{
  "n_layer": 8,
  "d_model": 224,
  "n_head": 4,
  "n_kv_head": 2,
  "head_dim": 64,
  "d_mlp": 576,
  "vocab_size": 8192,
  "activation": "swiglu",
  "norm": "layernorm",
  "norm_place": "pre",
  "norm_eps": 1e-05,
  "positions": "rope",
  "rope_base": 10000.0,
  "rope_fraction": 1.0,
  "qk_norm": false,
  "attn_scale": 0.125,
  "bias": "qkv",
  "tie_embeddings": false,
  "parallel_block": false,
  "init": "uniform",
  "init_std_qkv": 0.0398,
  "init_std_o": 0.0,
  "init_std_up": 0.0398,
  "init_std_down": 0.0,
  "optimizer": "soap_variant",
  "lr": 0.00681,
  "lr_mult_up": 1.27,
  "beta1": 0.95,
  "beta2": 0.95,
  "lr_head": 0.00941,
  "warmup_steps": 200,
  "schedule": "wsd",
  "decay_fraction": 0.78,
  "decay_shape": "linear",
  "final_lr_fraction": 0.05,
  "batch_tokens": 65536,
  "seq_len": 512,
  "doc_mask": true,
  "z_loss": 1e-05,
  "train_tokens": 267800000,
  "steps": 4087,
  "dataset": "wikipedia_en"
}
Each number is 128 + 32 x the weight over its row's rms, rounded and kept within 0 to 255. Layers, rows and columns count from 0. Numbers have three digits each. The size before them is the row's rms in percent of the matrix's.

# q: layer 4 attention query, 256x224, rms 0.141, rows 40-47,104-111, columns 0-111
# k: layer 4 attention key, 128x224, rms 0.139, rows 40-47, columns 0-111
q40 068:182139176109115100140176126086152082128153171106102154165159158088161099104097103136096163098072068052123195106144114156115117093151164137115152169145101123149143131098142196120114162128176184167173071107161128093120138108139059139118152086168177150152170182078094096124154182111147081127111122109141144133108147159103152132105107130133
q104 088:137124163146135085191139146147138170107095070098163077154120173102113156154201139123141151079145117071061075138154144186165087124111089140164127146171103116140130135072171124104149146157100164134093121129148097174091113088137145101124091118102126136147118197171131083159134127114138121158132165105123089081139081135130173174132137166103
k40 076:149135131112118165122169135144080102142126082154153093123125114099101142150107183156065128148121126185086051165118193105192099154159141110114090101167083115119106150200131143166107073139193061158099157129112053147135135058130175118144168159161122147064120106152108112137119149137134118166129111193136153129112107159157179106140113064132
q41 078:108101157168153128144133122175108142198120123097175155136123127152158104175150149067089176194070157140149138170173171102141066177058086084112124073173183104137091190131149135130137149144138137146112183161073145135157094128138161122158049195123119109088082158134122152149121090120194123160147132145086190153168104153074075123106083095131
q105 087:102177118159166185118189196117088154104129202059138120106072171108126087107085130119146211181078117123166088150081083118121166071114119170114092159163102110108097130058124112135100101145149153126133156167091169140115099111148173146112092140156104161175123142110157151099098133127149143086134118108110132171180089155099168102092115165111
k41 079:174108133110112101163133136071122121177063132158129116155232107117093168099175138182110079125198151110112165129101147105169147091154103147128105145103149118142134136141074131114111152127147161101150115105172098167131127157141134087147125138124175112089152137129135107154155094126175150165102106205099167178133097111126160146154072083090
q42 064:171088082171099123101118170140114084117105113132172122130153145111152119161125165142109127163157165117095159139132087074116101174148056126122120140059150164116129188127100049126122124126117096149130111147060118151156122088138147177075111157100151139122080067168128134171103133090115182111168146109131102101121127123131052133151185123137
q106 087:165142133131147146151109097097158127110118149115137176107140092206138058100148162070099119104067171107136133077133098162128134092070137150201135093039094118185130190062082110130169104135154130126145111149141117080130114128137135137100101118206106147144108115141061143124096095137117106116104082084082129138131172111115107128164128089146
k42 072:147107103128111133118120137143161090126156107172102142135118088128104196069105119163122143126160097174195079107133136159100102149130141156149113148184115111187135074105139098139100097093091146141164146082112079123120117144122145114140104109111107211124143171064123141120157120153125107142108092120180159127130110080117099103151161146143
q43 074:135091100151132144115133058086115134152151154061128136107083086119110145113025152121112130149085070121143109057142066133152193173132165110129146116166071099119164173120069127126121156119135105112160104104141076096124118176134104135162092112121144115123110108187152108113078095153114188141168090120087153096153185147116129152160108116117
q107 093:175127160123088061139158121081132094114134167120130071140119111104153183182100119059118128123134157111166139130146198103160177138152125120103118132122072068145163140124146134114103167162040095131085157134084143123104093132129137143166190147119076073113109122133130133136147160157142190092150156113120073147098069125131105111082078126200
k43 076:131139089095111218132143163140199152129095055163099150111131187075151111076157122139124088139089112146148118176130151157137093095147104116139113176129129164175135143123164119120157104173122133113167104085122122140154089093132098141154131130132091136150194083085164116148174133148101069070151095172151093127148130150132111158123143189155
q44 084:106181128152135133131088199063118131199124121116142156121145160115129116121035037141117128152165110156167176153138129107081089137109068147104170110175124115170162070080100143100095143078095109152198098116121130092183146100169160188163099166083154147123063125199099114088148149097160143073152126151168111168116120120098131092114087102144
q108 081:127181128164129105096131134083147126164168055124127125131143099135141125090111154106119102144189162135156092093141153125090090101070093087108132106092149119142126059162148159108104112160102115163170155084100157105139099146134131154153168076102093196175088153158114111099163161170100139052120147158126124104087112125153077110129167178077
k44 069:116057183087115127113147135165124074142120157149106148134125167117151160127124148158090137172052134108114092116081119150115189140122120078165131182177150137108124159134078124149180136126105135093063107146136138151121112093157164020142142217148135126154131110115123141180163139116093162135075089146148156072111152174123091190174174122153
q45 079:116140111114142124101160130118143145160095070125083141149070086165083152123158085083124106133133109165117083107105125119135110110121144143115134119125125117143136100164121112095174135158086120106100131122111126185123105054106187152130159113126086173152169147142126112159088130200089171148133175098123130145120063140113121135123104134137
q109 082:109157197133132081120101164091177129144093094130079157080132133110162218140071126136084130126103142193103095124127108080151131136134028119083172190105182064122088115143119152171128156117087132104147124155110133129153144163130154140098090135150134154164153159154184199128149168114121130179116157091134110075168175197143144126111108196126
k45 075:171085102131096134151119049123101046126093160144124120135177192182129125106121137146131171101120143125090178103118159153125160145151075105113086189133127092122108163128137146160143123108117161196117177100120134101136120154177117146070136121106150117092101079123122089112167147133117111074099147187089125139084124154137134101161098154137
q46 080:123123078057122149113086115157139123187136136178120121139184126174150177137182155144055073146126149060201185130132082173112150152112179134127086092133135212113151198117099110126155107124110050096128148133170128123114099097140082076099110130117123104090172117126168187137128153137113133142122078177208134059147137113143129098193166086120
q110 084:069142135141088105146124117056134025110125116134135132152044138135133048072161151155147085152129089079138150107139098121155091107112108121125097171136094087090115101141166068109082175170129122151153164105130125115150079102155093087148152107181129136113074082091123111161132156139187114099089117150133120163139117110164048089112146119114
k46 070:104069100101116142121138108142200108170101167133157114102107101097068181100058152090128104151145166159080141089116170115075134123140098147124154068155119110122093092151123130157123115130150151226097066134099116128111107106120167170152099155138156177146086097091103094080152091087109123122139107077145137146123149116119167163092095134165
q47 082:092111136162148137075175137175119131164086108216157109120110094116121146085137153147071121147137117146149135145111052171085162108070093148153183085154110115164107164155108101110176133105164082167107077181223161123169121134127152121117089118170118156110137128152174177112143068110082129093123046143104093153103135129096108090064102151124
q111 074:178104181126124104130105121120136095166092100129200093073084147083139099164135150187159105122128104095077116140152165189091131151153115130181160129132094142072107071180127103115148175060101115142112066136122181161082156090129078072147117126095101046088064111105103112171172131176159155149137132149163152142082082120144142135168123166136
k47 074:133128107110177135132085099144111078089145150083108134139194146106123126161141070189168150105169102105129131142138149056136149067111131088106139150113152159081108105089113140165074100144117166148177140131052122082142145156108086132169127096158168147185172121142140155091106159119103197125038100125124143107156121027092100130078119102106